Weights of a small transformer language model.
Size: 4 heads of 64, MLP 1792 GELU.
Architecture: LayerNorm before each block, learned positions, no biases in attention or MLP, tied embeddings.
Training: a variant of Adam for these matrices, 6032 steps.
Each number is 128 + 24 x the weight over its row's rms, rounded and kept within 0 to 255. Layers, rows and columns count from 0. Numbers have three digits each. The size before them is the row's rms in percent of the matrix's.

# down: layer 12 MLP down (transposed), 1792x512, rms 0.0383, rows 347-399, columns 128-255
# up: layer 12 MLP up, 1792x512, rms 0.0456, rows 348-399, columns 128-255
down347 102:123124156145111145106205168117109135139135151108127131124074134173144167131112113151097111145129153136139044133108130104151149112117071140128170119141188128125149138109106131122128139136142139111136098157144075090133168124150074102122143126141183157134163114158116121108133144105100098159147087165117142118141125085141107159142125135126143101149146129109154120150145110156104116120158
up348 099:150163137134147150136137129129120122125189112166147152128095148164154141131114125092172155137137077111126140121149122211127135151131134117117156149164148153086123108161147139142191111143148101090145117132139152142138176173127130143136122164157120135147112112100154135071115122086140132056185092101180139104160133117154159134131085124085142104128170139112114115124117090117100123112086
down348 098:126098153092154126132066136144109108147118084106175138117125074128105113161128145144114114168101125169183175125116150123132121129101115110119077119126097156138122109176119136170088125112108104094111124143142165131205079117122088121140138121080180148147097127147149132119138126098139150128113128121104160177132155130145121111109138099117133126173048114131114124112156177132145144120103
up349 108:127152133139148137121132113126163123139169121160132147114129108081122163150158165158158128190105147130120112155147136106101133127093124119160097159138116133078113121115157133100126134095119131123115144147142157149123146119161152102110135137137127093164092138160121110089133108111115131141127133095133130164161119081121151139095141143142150107114145117062109131154149160112114135130141
down349 109:087083125134119137139072088168168094095137134125131099155116139064113104127131166140084143119090099099153086146096133170122155142170141121103146127110150151133147144118131110125113157134182127152141124147139143117135141142090102068120138180139150054092122118186076158152096154094145114141108093129100147137075127137126153110153150122171126081145149141134116138106140126121129132134119
up350 113:133141127128124113172128105171103143162149129142103164142143115118136117122110161131156109102139128119111116141149105118109181138131150140142117137110096128078120124141151141146146134075130138152152107056122117108120075141111142154120098122151159146136117171119166133113172126135109143134145095107110122089134129152146134096132118112172166128134163129108114161068109130147128160127128
down350 114:138145137122128075154128127160111125138086162085147153152163129122130103100145128150160124087136103107101115159143081115101170134175150131120138166090141120144117080178114130133137110092085151151169137152120157103112084129130084079151144158121145137103117099135126123127122144108163130130125116127107141125120123069121115092135139114109128158124133152197155100139170157112127144128065
up351 095:122110105118149141162160088135120137171128136116111117114161152147126127136154127166119097135134130119135168104172100103108143127121132142154130165123104106138129152129148166148137112109127130149173121154108114141130114156111133123132105136115123097200128124089167094078183154075177153117146161121141119158149094123155098113118155142131149126180148107108151175118077183136136193120126
down351 093:145130124117139107122155115130178137115118121089100123159121136133113118098122095107159138090114114112112129142127143129122102163124136108108155104120095156120122094105128153124122145158137113084121146152149100117139122129163134107107137114119136113167091112148061139152121125098127101115148116131117149116096147139130161123148106113146142096109110129129137161144095125092116120145191
up352 110:128069145125150163120144102082123151130152112163123148103122162108156153118095142135161134174118121094143154128168077120134147149133134095146159104131149085103138107142149125157131124120120127155116131127112103119126167130123131106133111166148139118164121121089137147084142148184155129119147091122129112137164141145128174103145116141135113181149133140104109124133140095113106187123105
down352 111:104164143166118117141157141138110165124139141112101111112150113120126145125108159118128133159093130171124112161122119111127156156110160117129102065132125148113129136115160126127088143093146117115120107129161108116155122206124170117118137110126114141127094099073124127136073158109122135159171161089151096133098108126125132106058123089118148125112110152100099178115100084148174123132130
up353 087:099079146162099157094118127138124162108134144131137125155159144119106123091094102173148156143101142135180110085107131134113107142160128127151136170157156152079159093117116128152105136144143171158080118126127129117142097118107145144121126111165116090138170127112156173128117141105118104126134138133080134129129102115142131141107138152115156136142100147130151129142091167109125100099134
down353 089:148152105118127101083122109196125086141142128159103146147121112147127109158129140115108090153121134121126129122141112160113154143085170125143167150128141124099093171086140122165121091144121112130142164143108139100143143140130092137151105159150114138133150157085170126135151129156165144158118115120129134119117126153101150132106129090120119097079104104105144172100137088124168113141126
up354 097:099131144153149147081104130158107163147132093191161128105143146102106161141126132136140177137137130085127120092123138170108154154141133133123096112104110110128121132147143095112105088191169153125162103118115146135144130118125124100142112143156164155087145121189114127129088121102135155110109140119113133161137147130130168095111155117100113171104086124132092096117161143121103125132127
down354 083:142139144135144098115133124149138116146168158110124104160138121106136100102082093098102090132127141130128098141077134111151139123116151135134132140141095147122131161154118112110148095133119131124140112175123113139100151135153103117100127140154119174127127142127131109110095131169119133126089121150114101141120115117135137144091157104153098156067107111128122112085125138173165078157154
up355 116:159087132129138158145141124157099142153157137160115123137101168127130123133119129126130123169139178134138122128149160106130162131163121133130126107134108140112114125150123187134167120119126178145100101132101134113108132126109135126131138139129122117140106204140148115114154093117137139136124151129108140107165198143122185120144110133161116120126135153104136143116131090131141131130145
down355 122:157089093177092159115142160139134129144144130097107168146144166107146125116097176118118078108160119131108126128098136146113154145129128086113131094132110100129103142150117136114112099125133158127122121153152091137133166102103134163134144117124087132120117165124099080113122148160092112127118130143138122125121106119131115154131132110165115151154168153132094146172147087179110168126134
up356 106:155142155143110178144155150153164140100150143151117115101150125176072136140118123156156134134130155118122127131140132105125158117099125105120153115109111123109120133139138146155133162134140132117115172154092148112115168164113160099197125104101169123150081141114144160108121110102089153166126062108156097134138181146106091092120128152148125138107100146075119153085115130088123134149114
down356 105:114181122146131129109124152119135160112124148096128128108153117133156136140139131119139120113128194161134101111137156142074083096130116112135158148107153154112133090127140099122153142169088142089107123134151135096154129098110140157137149135111128137120131190103176145104086127133135128141112129134130127115117126087090118161110151101120102147144133151169163154158143104121157115162107
up357 110:122132162131148146149106135106122104130131124139125133127133139135147138104091143106139126181128155172115130113127113149116126124127122107122142105185136116082117182095126125150142144134140146160170123120120115106155120160162160148147136147108101096117123185114121134094124145120154110117172120154134173127204128118136135098136109116132107129068136068136143113145142116135137132104129
down357 107:146138137141120161127125127082123171086136123169137159142111133138175126125144150119120139110121111106115123128124165157169114096155155100136143159143125117138144111183113108141081104144158154108169103127063102156136161162134152135092110084100150145125161142112115112146148136135115117114118190111142144127084129163149109150151131122117096087120119127110113164101118161151162114123138
up358 088:165121119150138138137127102115114111112184088177096137090161106135160200129111129176160116166155108154111134130135157114069134131156092123130137164128118108108130105101137140127119123158124191145117123092154137107127155128146132116146125131134141112143171178128150136145112118097121090104147123128162129153117145142106123176131130170156176146107097104076087138097150185128151140135155
down358 077:118125120164134119118121122133101098096125074196123153159117113140128135129130124109130121186138114126150121164117145134146156141168136131143080108129156131124145137139128205144165111120133145101159079118127124110129101129133145128103161146109144165106148146124137109127166158137102127129111119100127100109122183143134113130118106080134095123137173160143169164136149124104102104185121
up359 117:134134143153152105141102105138133146141119107138134148127149129178150191126149137168155109129107132155099138160144110123116132137165122119184136093128131136105113095128145131122130122116094118119150140153098143130120100146141121106117112117181147132116122135104104115098157142121144138139126104116134145150166120143154134100167160132161164113134166103112135117077127202114134105122101
down359 136:119153115117131122144106108166096127122106108142121105134153158138160167118100095169127110115116126144122143175129117142091146156136133077111109099128167116127150165130103162125127128076134084114123178115083131150150120121132109139156106132157137107125140147076108151114125094154153161139135123132108150116134120152145163131117169107119122101197112109144128137114107158136144141114124
up360 099:154101129137163125120122137142144124121157062118130175116160170186128128133104142121119106119168128158111114114126082111135142131126115081170163166133065095111149094140133135155139155086152140126141160135131118163113114131089116094145110165142158127080116191121128148109093094129152158135124156142138125144127169140187125101115138115118139135135137153173174151087139133125131140134127
down360 098:123171100087056104146126113108121189167126165140118144138116127166137175138112153117115108144149083117143110153145142106141148137111148151110132194100128115133127145108117140134142094109119141128101111130132152081140125135116099143108136130111114121100162106160126117104136140139162149081132109112128129138123164095108175151115127150126145122159157183130150144136140084107110113133132
up361 108:079139124151143147156177101166114157159120136104112150112154113185112148130101128150146146127139159164109110111170144140126132134107128141107127160157142127085123096144158123144184120100128167119126132102110104127103115118133137116121097115162148122158107152115095152167119132128123106168137125154102118111134155122130159087162139101143119154080130129147125136103159155093145113143114
down361 102:196161139137136129118135112147105158115149152086136152138119127123121168131129158206162124097162112156119137071151144110130098138105151102094164150111113069115126110167136102155156117117087117115107107120125113113151136087126156133144106171110158124123155138141118152149115098115120095140072065124136095094112160148126150137120142155154122161146146157077116138144124097131128105142110
up362 091:117086119119099115116105090169120116134159132116111124114140133130109141176129142112167159132120174127106124111126152147125160123138136115139149116118098137092133113168131157137158152108130127146125121164132142153155112158105133109126122126134141152142083137150160165117132157136136137153171118107096104133170131112163101105074105129121136170106121106068103141093127169142140113107141
down362 093:114157135138096106103164138167129126154106107169137120117135133117127110157121129141173149091162159102073149115094151166149111143132157170141087151108139131126111143121145106066107144113119118113157143143134106085153119078145194133103114162101134098137133100160142137169128125149136111115061142082111097134128132167125124121183133168095121154130135124121129081125104131121101122135113
up363 096:134101128113129142140176147165130131134105137149139155128121090120164127138161095177152125166114121142160115149161116153124078109107128099157157088147133127123135131128118108148153097079133094114100076121116137116085122144123113157112125104173141150135136152131174145118153147131169134133174126128157138110113104099120196155138118137128112125112152097088128139096114124137114104124157
down363 077:127121150119122113141124129087113023139123152104113148112161102127126116174131121106138108141135096139121152110147155130108141110126116132132140130143117131095127101115104115144119125140079135108099127126111119113157136171166000132139221113106126093126141119115126110165089144132115143102116139113136112141116129121125092115155138147122144124139101115118119123130124105119086158143139
up364 091:091090135155138133137144109102157122146122092113068143173136128112148125142140139122139122127134098176117075115134120101125110124117174100125115115080148056099126154123126146157107138096142170134113159088127105096102144127136137160123098135163199114077103150143173153131150132118145093109109101071127126093159167143165121072120142122108138133086167096183125124108130143131098126159126
down364 083:135175149101068134117139153079104182134123143139140112130093145111122127108073108175090132179143134160133119119141131119164075112159110119149131098137105102137099111107169117147117113127126117129087120168104149103111096126102155124165124159104103138179127135112084107111138173107108135130068120176136119115120167117097162162099099134115137117150114122137137127143121117140140145112173
up365 107:097105107150106168123112113096134127146136138112067142112130098127079140172148124100131145101116126103110095094153108136125142136154150130163096144118153060120133160109135150099163135084084123143091160112134139101162089140117148128114131121140146119121131147131121124124132149105129114140147140111082147117157148118112120152181175148145134147067154107133115095111167133112130137112123
down365 090:087123146158111156141125111124090026153115133106120087131131107123113153158110130114148139114140107130143134137141148107161159185142088120102152135093104130101156149143092120109066148136136175136098111152137157131108114135142003130091166157131145114149107145118135175112151136105088119121079109141110129135144144125166140116106123159138170092139124139098182156106123083080103145104108
up366 110:177061160136163137118123133168143149102151167153153134115152114134111139152132131143126152141139122133128112130219124130163152140145108073133099116082100104108117109107123142116129103087124084109076140118156127104137104154128159105138144145142189097150100144175169178164131133134171122143175116139069131145152159129121150139133126114103110131109132163122120136086111134120085138121110
down366 110:098116102128114129160129088113136177131141168121129160146091145138123109143100143111104121174116114159118136129140056140108140105130135107129120117127120143137076119153124122103151077156164114164122125121133137118140064118093106140095120122118129108116145156072122124141121151128124120127116168118140151128103135129119162095140118143138130148083101091140131067156111139167167109115118
up367 107:105124157146190147131111104131124131141092080148122085057121124125126161121141136170150080160133144125096106169159119129122120125170156123173094154106140131086139141130113163144081110106101119141116130081104143098145152103158139121108121146153125110117146127133137122149126154140133100140113111089154165149152121156108131095121134153167109110154121141097145095124133115150117174131131
down367 108:153129092096133109143163138141152131112105122172138153182141103128120162133106118092139110064150143135127099142139086081129084135050132098154104118106138140147111147159116124097185086099142137116132117148150129150109147136114111170129114150170139160127127130151105127134138112142129102150137158119141115183106134122134115128159146113116116149081101130122061112090151155135122105151083
up368 105:130133136108151107135120145165126109129148108117116135181097118142118148133141140151155140160124124088133109109187114132130156135154142081116174109107106100115179157096119130124138116091166098157143107089134125161100179111131122145169130109154161126156122147152121157164147080090142116138128103110124104124145106112118174141134114127139142156144180080071155112086140144091120116113101
down368 104:095125123149142102162130164138108070133128125131107147123152174117133127094132107130140089119142107140121155135105127156109124099144132125119125133148153132181126136145115108149105124088124129106133123141108144104107154091147000096124116122105106125115086113089135142090099106144105155113133189128168079132153145078099121127089165129133127155116137123111148089161138145116097142110098
up369 092:123188118169163102136102076147125122160112089132137128146165116122131155105091124159155067154132127161135162141111170154117125145173144077146158162162133112123147137142099164155160130126138142096139108150148130171114133185141130102144137115155114146129159125127121109124131130110128163149107122172145152171120127139170144133145132115152165126157153095173141138108130154121167141106124
down369 096:125090137149112140104164110122064146144137115108143144122132169155136125141131109129160166098123153100110117130122106121123162112124125152071117091118099155120161134097112106102139132117160149158156136118134099149127129121126178129152172130121129126116123139123090093120175136151125110133120150091122131067130134085095122125115115128098105096100117147144147112125083125127077128130120
up370 100:160123132111124170133134137120156164141134138130118113161134109111144144130137150111140109137125121132152137148106141150112105150188130151166107141124077102109141134093147123116157107122130088139101105106110118133090150139134114146126110109115141105095120101120147157119137089122158113141109071133163123134122209131148118128120129151165091153101171136133134144141143137169117126151158
down370 103:131148130147129145127154129134138123111143067131105160124118116104100111108145122173086133105145135136136163120138124172176139130108094113141142103136082127105131091102145120163095127135109116059113100175161128151134150153142067135103138138141124103126097129121149130121145112113124129112122094141148146136130128109150159162142105115131156135099170116117098142122095168153072095128184
up371 083:116096119140147139123131110165138117138129157115120128172176104115149125127104141121123105169126101143178136107125117166095103142086107126144139108151080139129163124138159089152154159116099114116155156114123126150101145139134130146121113105106143139165119162076154133092214138049159092064158085183126134128129149101149120121141111116145170127133142155113122143121151107130127159126125
down371 085:129101131154145151115156134151083110146138109105165146146093081151111143154133129133124127148129128123099126123107141118129175085120158129122124101134154135119162130142136077117180134066135116113161127122140102105158083123112100169135159081140112146123123094157089121155137108141128116104142176150103140091153096116159159079130132123099111135136128139142136179125131083157131140126094
up372 099:152105123114155144147127103177087166176163165104130170116114122174111148137125142114133135108137086151164137111133115100109077170174117125134162136107142123125125175112100145150140143152115118118103134111116134159099113143116142145121144101119124136123079115120174121109191151112124086074147137176143124134137105128141148106197154069152128135098139104138148124136137202108130127120179
down372 100:126140143134154103158078130157149113129153161157140116180114154096179153142151120151150136118146127116126062116115120141127120155110146071121175107135134110190148168180127146109121142129122130118128137141116143117113108163115118135129155138108106111181163149138093135155146152098088118088109177152124125136171113160103166164119150130135121147140113134136153118136130103146158093118068
up373 097:143155168153146143086181118134131122169091174129095105128141125164099125123143137094089133103164157118136137162114086137125137100143144122109133126125098124117150132086153140115132109108132135125106115124127115167129168167142130116145111119137133122189150160149137119108121138150141133142140087146171169097120160127113127108123114157114111122109145098141143146096095124134146155162145
down373 101:089095119139140112131089133109112101093153121116102124133100119098118109131076131131141077178107128153130139115117180107118129146153123127121126112132137108107152126151091114118114144130117114135112112109142135147174092107099083164129153135160120158116082106117125152141164139109116129163140176117103141185114116118153093137127118107137138136173146124159147111115154166138175118118106
up374 110:143123157156140147158113146144106128152124121133109099153128162126109161136164133114110085147166134115195113138131106107146123119089106125171177178147101140118167112112138138112121126095110129123090115130108175117158091171132113124119120085173161125154184145160096142132092114112189114154153134081112200138158158131140114119171148177178135118158122131179083135113132103096127140144115
down374 089:133128130130149161139127132110136082154119115130130148134108108100114126150126128143144117116155134126135133102130113142114068156121080166136128130128113134149142145123109134125131112123124149123123131130099132153097136135195000161143192120107103131106127095136115152128126132109133104141127114144148152141124150107123138150115112139126148142107089114132118117115075176106073141103142
up375 109:091134116132124170145138125134113137128129124137133120131124151157125112135098084156151059145100101149119104141118138141091093174112132084192149095149118102107102170119129106174111159137125128169121153126148097133108176166136139112154128189165120081109137128106178131129118108105141143107136126100154118139145122130156101134143125121150112180119140154105155106164146122096118136141101
down375 117:151118128101108108094153113147122124128133150127177132122107111114151119130139131156148106131119136099145106121163125099144168093143079135145159183149107138140133123140106157139139093169105178103104118090113142108123126143163218134082141129123153101112120123115106128136148140112134123152139096166109157104130136140088139107124135152106136135096112147179112139096120140156120098126136
up376 092:165143138136164115126132106128153126130188158128123159104111135112112119125106138143154154126142162143130086088141104117135158124131114087149145126143128105120082101105142137137081118129143165126107147155126133083138109132123111123132109159083125097180124157150099164136159150120145112133117101141119129164139135134144133121111106128168116110167131114110103110094099151143092124082106
down376 091:108118138148098106194140123113120165118100139119086094152096093090135146163125139156155137130156116121131064091112092114162168102138131136126106097112135143137120177143116127119122118146165168088133096092134101132113106097091114106126122137162158179107140103102127104149174155139158148124114164148098126141092133121127150109127167127145124100153161119164113123101147151078105138140127
up377 094:136130126148113150125170118138152133107134164134135111071116141129132149098084161141130140130143107097118134121149098153157119170163138122166111125148123094119141118136108151129167101156160097176111106131114167167088135151136132137145116155133100111146139105151119132160143129107067157117117104127170145159164177145154140116145118154150112193160147117110120131135131119077151077143089
down377 096:191071142117117092140082160140120173150159148111143190183145115119103109105178131127142093146150141141104122141094119078127100128119118131123173144148099133154134111117112098173119172132116149156130157113124123137135122119102165108146110109142089138139096157121146161118092165122135087160167143130091138174109107151117134156108152113125132136131144126164141129121126144126134163132092
up378 105:092122108094120105147128144185115126135175160128141136130151120103130139147115101157104126066094119083095130115150120167090144151125141121156149105151088154140137159122115134152119137171114144164161132106122132130137114145112126121113095148121175156137093139142129150069097149111132136132137122096121136135129140104152112144123103139100131120152128137109089111151130157111107100138100
down378 105:133111152113135133097160101094156173127143149133128137095140136111114143105108164112163100120135139101153119100127148104106141111161128109102150113151142127075173166103103146096171138141137085121113120127104140138132122109123135163141133075116107093109137114129144116153169116129105117169130151158135096130108121129147145145151146135168112148143126132168175121129121096146143117122173
up379 109:131088158161143137097102152199168115173155116132153141113120136110148130150127112144139116129143114168105135116134111115121112173090137129142104091096120121115124173142139116110119140134142137142132129148152149150145103136135152124129116119166096161088177113132132151091135107092142094115127144119188163195134132123181086116142164143143153165140149138107103102124116134087096140142114
down379 103:117189112110135109095120112136167077158076083103163153143144131122130134131113101121097131205113105123110109155125099140085167107123175144174145104105123163174105146121131184149170115127145150105159100123128116089114139139140103101134134141117116130136155120137131124084096129148126172124130098133140081127097121146079128155099092103106124135112152110092140074119110095169099078167112
up380 119:153139104124076138132172084108122147125143069116129136082164109153131151104091088151150138134140146119125101093144106142128123137106182126147090102079122098126115169128125117149110105152192155129139092107195134140135114152135130093124107139143150113073132136130139156142152150074122108138130144120093108141094142123135148097140171158159143112085129091103130130118116154119123127136149
down380 141:167111095118129119127108126113107155118120156132142147152136139099124139091130125127162130090126144122138118088142155105121136123108120151141116142119125116119109116115120124120126144143156130114101127170136113137150089117118211130095136105102156116147127096101141137115157108128089124085169145127078079138112181101126149120153118116128147085108147141166121168142175141135116149076113
up381 094:126092195155137157139112148139151113131115157174132170102132161124108123164153093146135104143087122133153129125121146130115122149147133070103147126116129116097127138114145169141087092160141126145185165138137111111111162186157142116181118137146096068125135105139104140141134146128126148145159076136166135119160165105103132148132134153129131130122121092104089130109138118106122136129090
down381 095:171177094103125129128164138160114094147136110108129098140093171144104136125109089108109156145142109159094089156144127076170134111112118145159131134131133151185137143150165151142163111145128075138113142122137103122133123146156114163146121187152126156117098106146184103135120119137131147115142090064100127124133117133129150115096107137112120109133113120133149112118107145134122118149165
up382 095:103110145112189148142115175132105115139111123131139148119130126116069154123155090174146163097133168150126137149135116145091169127140137124167099202140135112144114111135127124130080112092127129183151124111119098115105129087130129144110151115137157088180137133119139195151101142128156144166145127105114138159170123122138127089131100140146136127152142148122139096165152191091115107141124
down382 086:109090115132102148116118111103185076156142111142153101126171114152153131146087152105139098120127133118092107096120149098148117132143106109091124062196151126125122125112114121147118101175156130114121121129116122114124110126163000128144133085121157140088165130142127144111152120102133145117063112126120135099148141130122163147108138140145124139109131118154120137163105110131105121134162
up383 096:112123150184133132125122139123146141189103107127117142132155124095069136145155086136124126108166143097146125088097136133123129156143184111117127117135128105116132162124141111065114140152099119113155157146110081122140178128110126151120139143158109090119120092164145144160108125125129122083090129100162173163128109136099161092137180154121110136141136075108116106115123108081110146146139
down383 093:131122108116122155107142114151190077124156154135133117137151118139168110127141133105121111144149127188095150130115095124130100128137089111130127106141164152122133149136134156177120138150158145136091163147110107130113115168114101161135102115130127151118095135120166119101136130132142102125132124127114093072124185156125105147107096096106107109111159144150115122130138168142104105152105
up384 090:130102117136142196131135052091142141138129098133100105117119105100139127133108158112144122118115117105112143143134083103167099136098120138149159134143129113116137135123158154136109142132129172120105147120124094154167158114134145138131123184134145089069151118121139139118124119124128100112124115144141140099135121139142121099098169106107171101100154125112103150100091133092145139138116
down384 094:148125154158084139113090155175099105125095085142142138136079151123083164126147070124125143088120136128114144136113132101105176102138105126106135139115116145147128149104119135122154146128132111157114127128159123122118117153146090152105126118127130119106147116118085075162157088124166104130132123180158160138132130109171099136160135146124119162130106114115087151095171120129101096115177
up385 099:203134114122095134099145142134118167098150124109131127157128144133146162125128169155153113154139120118155104176114111121132108146091130103132167128136100139137129164146138164130122049087150153122096136124150172154154136123149138101210115145116113097145116096144132148146113126141095132102162119116168125137138208142149102130139124111150129151126155152088124103125133188120114150144105
down385 099:130133125144117123132078160115164171169120118103180118135146105173089099111132133127142120122147140140093130136104135137123101143140138101136110150134150129096098116152127087117124156112139101129126146145113140146140143149123130122080130137104119111115136116127147130101098144102151157120129101139163137119124106134134120096142131129144142143105142121063110123120127107126141090133159
up386 096:103133150099135126099161122205116151182109122124118129085091148135138140163081096137153155145181140093148119128142152101106125136146131123130155133148129134140125132170111127132118133099107164132150117121103096118106139193135121124170129122110169132143146107163155145131143115151096132121147113135131136124114161110200134129143114150117175110093132117096114145080154103150088135160103
down386 095:134125121143131124110135102150115098106152147133112145169112145093147133091090133160130099100178161125108128164128130084132152107136125162137107152099076161062186135125145122149116078083115156124131118135109114110138109091127066154107134115120122110125067155197155114159150168140125104130096151137108138119115141088141120124129166137158138101107176100108123138112093157111079127131152
up387 100:168118114152162137143168147175125119135159166096062158120128101117145147139166126114122083134139091139137098133140101104132152146121119091109151118150091141164102123092135132173127116151136137137149113095151130133145128097125144107127142126139134077158142142127120140064147174160135059086152105128154139133102147139121110125177136144142131133115117140170142102133109196107121140151141
down387 101:100061137160077142148122107133119131145150147131149091094108108168129091144101108176143131124168122162106154130138116117139191141148123113119083124137106137152086094145125171129157135103148099110126119100139152119099129150088194161118134137160159129146144144163154113113166102138095132147120105089099142122100091080143135137136136141129143132146137146129135132147114152125125114129139
up388 104:127105127164105130182102131150111146151152131110119099160114165129131173134154136154125102154136136097130150159129127149082120190136104096152141136156131178114152175127147152090093130113124130114111129114081136110128115115139101161122156145122174074132159091140132119128139155113156138140134127101162130167102147124118118153119122094193178129105149071126078115155106100106134119105117
down388 088:124147125130150125131144112148115072133114128145136141121102111118127134136139123138140117121094110134140151111143121114141123146145111114096114120145131111120162131113143128133134107122102095115127126138115128131160105116100000144118255112123116133123100113106132117134124139127130135136152146108097126144125119104134134107113150144136144123165132143114159126139146119129123136161141
up389 108:092139115134102139116115123137120155116133106139140081102128155076120129097138124149103142084114122099158161078138136156137153140111118145151120125147146138114142132121139169173108103143139155116122090140140156111143084126118107095157101112184120087180143121163122144081155113143108113120089130136138116137136121121176097107126128115165182134113122120115099142134134129089127122134137
down389 107:125102126181095114142111141124145173150085150090148108103137153146064193108107106151131128176170135125164105110146132128099166142123123170118112123132117105091105099096126149131124129133098143156134111082114116108116133100117143102152129141122124126131066087096147102097124109104123138136136162112126089162127196111117119130091122129148111139156111138159173138135109155146112129128144
up390 075:134126109103162143121122145131130110130149166140141114092119136159124144182137104130145160146116123130144166156153173138083117126157152128083137126131121140114120111149147145117143112124149156123116105122100127143140131124118146115143116143132139086123127144158159079138110129117110077116141152107149166098200166124099104125120171157150179119130104138128151105120154153119143144134136
down390 079:132185100148141107107156141179122093136161137150120109137095116080126125096152146122096141140144082113113146085118096145135143159103149116142131120133124123123108097104146170125147100115140106091108126112131191112107113130102063147132181162151107151150112109117127097138176159132084131138130129128110132120160128131127084163145122137103125117127145125132158125105097125128107125121119
up391 107:143130109131163169136156121154106127150146118122120097144105188121148160138120077128140091118135130117142136139130107104115119118132160126120152137157147087114105142069135149153145125078143140123115147106135121133140114200121158154173117106158126092111111140125160187113128127137143127147111086132155154103131135130146084104136104152149132124126130115138149153103133096123119182101155
down391 108:130117114132113149110076151166120123123124132134137079143132121138146107159111125110167103131090115104156114123101129128077122118168122121134104141115122146089173129117129075122172112109160108143149100131157097152139138159101134154132134118100151138108164108184141141123142157108150114115146142113155126118150121087083114122121120121142104139136135086097139138099095129119186120134150
up392 098:097128124158088147145153168140076120114160179176118100147085145131123104176108149159121115157188114094140151120123157124142155156108143151171139126126115081136150144150114163101118121131121131138125120094113116102177159131154111097101115158128177099156095120185110145081126180167139134109124089159170096139116094115146106131098154117093104099110137082094130149140137137106155180107171
down392 096:082145091153150130125128162117162135115091082142131132109168171105164126096159153124135128073122136132092145146125110162137079103144091163160160122195142121106111105116143153117090137111097128140109105149131137154097139122115097204137145130112124112144099123117109149142147120136121145147109135090138109137128138125147108165149124162139129106130076117139094103131125129175122096200123
up393 082:121118112132122141142141175142123156090117143127093109142116133151152092162133117148152095120138128113119144126119088145085142153168153128178145161140108168148137124133135120159140119148127097125116132085109112137161117131145158179150115120092135112113143145147052121132171173116151115090140099103121136140113121146105109125158135117101142114113123167065160090149148135146112154145139
down393 092:127129141101177133094151125125172071108144112131102150120102110134120100119142161146162165114087121100097165105129091144123111122119195161092111108150139162106098129125157123128122097123096131149076133118151140103074102130113153142130096102100116123147142155101096099186191101134135135140149124149126148132109140155139157092107114117107125143115184129116159153128136132113138113128080
up394 099:131113092135112189150127090162100111176122124144131109121129134158143156110163126137137085115162144111124120145134129119136131100095126122164161095155146098145157147143102134105121125106134160142113111136117124148151132127153126126152111158143125096133207100174159124078158128174156074120141105142119149158106129138128147093112135132139176158176138154133133091103114106111129179141137
down394 083:115170137198141162094154135140089040129111149092141120131097140140092123102137076132168122131121130110106138107114120113158143132132116119081140112117118105122140127117094132129133116151139148149125120136080121103132114145143032121127177143106100104116128141116074151176103109137126164139104138177144099087146162120137110099134138147121081143122135099131116125121130037135152130129149
up395 105:111090124115138099132148165140162178185125121106171145133151121102156133129116090187147106149105122086128102115151117107124132158140137138158116163143123166108095109111154161150117115138134127127114108108138186161111098162139152119137106136112105114109195097131108157095124092096159125138139106043123106164114170108176087147094099142102156105127145147166125140143130138092151115125124
down395 112:130143104185072087131132105120127148111066112135091170141187180118143125124120141146109089176138103113089077108145125144136111137139095146150142150166132135158146135081101136112111115133128153123137163150115103142139150104101141176154104132152148111106119124126107104101137093122128149151110126172085129150135139150143138161127140111112161118083142134151096187120113129142158119127079
up396 102:107121160132159088122165113150153112118108101145110128125148149111113127176137128139133140147142137111182119106139104133134174114115147143119145123159084127089133148095135138147104132128089143135139116121135134125089147116122154169157125150149145103134130170157123140164121106107135140148120126147086111124135115120130139122141137119165157123113128114132123111082158129142106137145140
down396 101:098110164120108169146131124135080084095138147089135132150147140127155139086132138111112146121129135101121149111121155116104165154144166120177164121103145168107130126162095132108147161113190099086102094134143136142151162141143153169126150128167094086148141101158061132129134120133142141082173113160115131114103130095111091168114147127102163117181110085114148109134124118096160139111139
up397 116:122117165077154137125112118132116138174174162131133135135090154158126172154131120168140176116160143154162157131112149126116122145134149139121142147116098122173147124110149096120101146113115120107140102121101140160131116137151168104131120130140182114095124132152126119102126119081140090152118118132136136123153144117140159085137152118147138139103133132101158125144137136142132189154152
down397 132:107164144141145146151151124107177128067127144118138142128133172085131137124083156124174192108140091130144145083158135096120121124171168103101173121122103117114142135186112107117193128084150155143118134136139124143139114151179130134118124140145134112081138170135134153100091121132169129137140120103132112114111136125104131109116150093113106138141121094102155134107153182159110146137157
up398 093:147101122143117113163122074138133150146157121145101138118086154151153119115104113135148118120123125131123144082130103097132117147118124160154168133112144144160137152095105138126154157125075114164119093126112127150119148123154124127167129113115148120103141122143141171046143136090137148132153136150152145136093141083153150124110134103107155156127109137124151069127156131133130147141137
down398 101:140100123138124138123139104069134179106113120123155142136135138079122134113104133139126161150183126133084131147147160144127145165091159163104080101132146077140160118133113105126088120137118114112134157156161166105088123140119119140164138187152122159157140119129076131102167153131149106122153142118098114164138102159105102111092143114161130091089163119098126136128135170121157111139165
up399 089:148111144106139125073115069100155126127122126152061158135173129149163108119094147155149099135108114102139112106121106137114129127145131136118132165120105079100116119097101128136171135150123116088146081122139181150065123104119133126136113099129141113135108148128161147154169181112131202121145141122124124105137176124114163088135085120130139121113110095146118104144114126136148159143077
down399 089:109134150108127147121123113133095199089131153181175116120128114100097107160151145145094128119105148126142134148112157103142122115075145099106143182115148122164142102172129137114154124138128143111139189145099093138130134115114188133090162084152160107110139136106095096154112094172101074140118136185143154140115123134118101136129138165130134108153121132110108152122140135102128117139110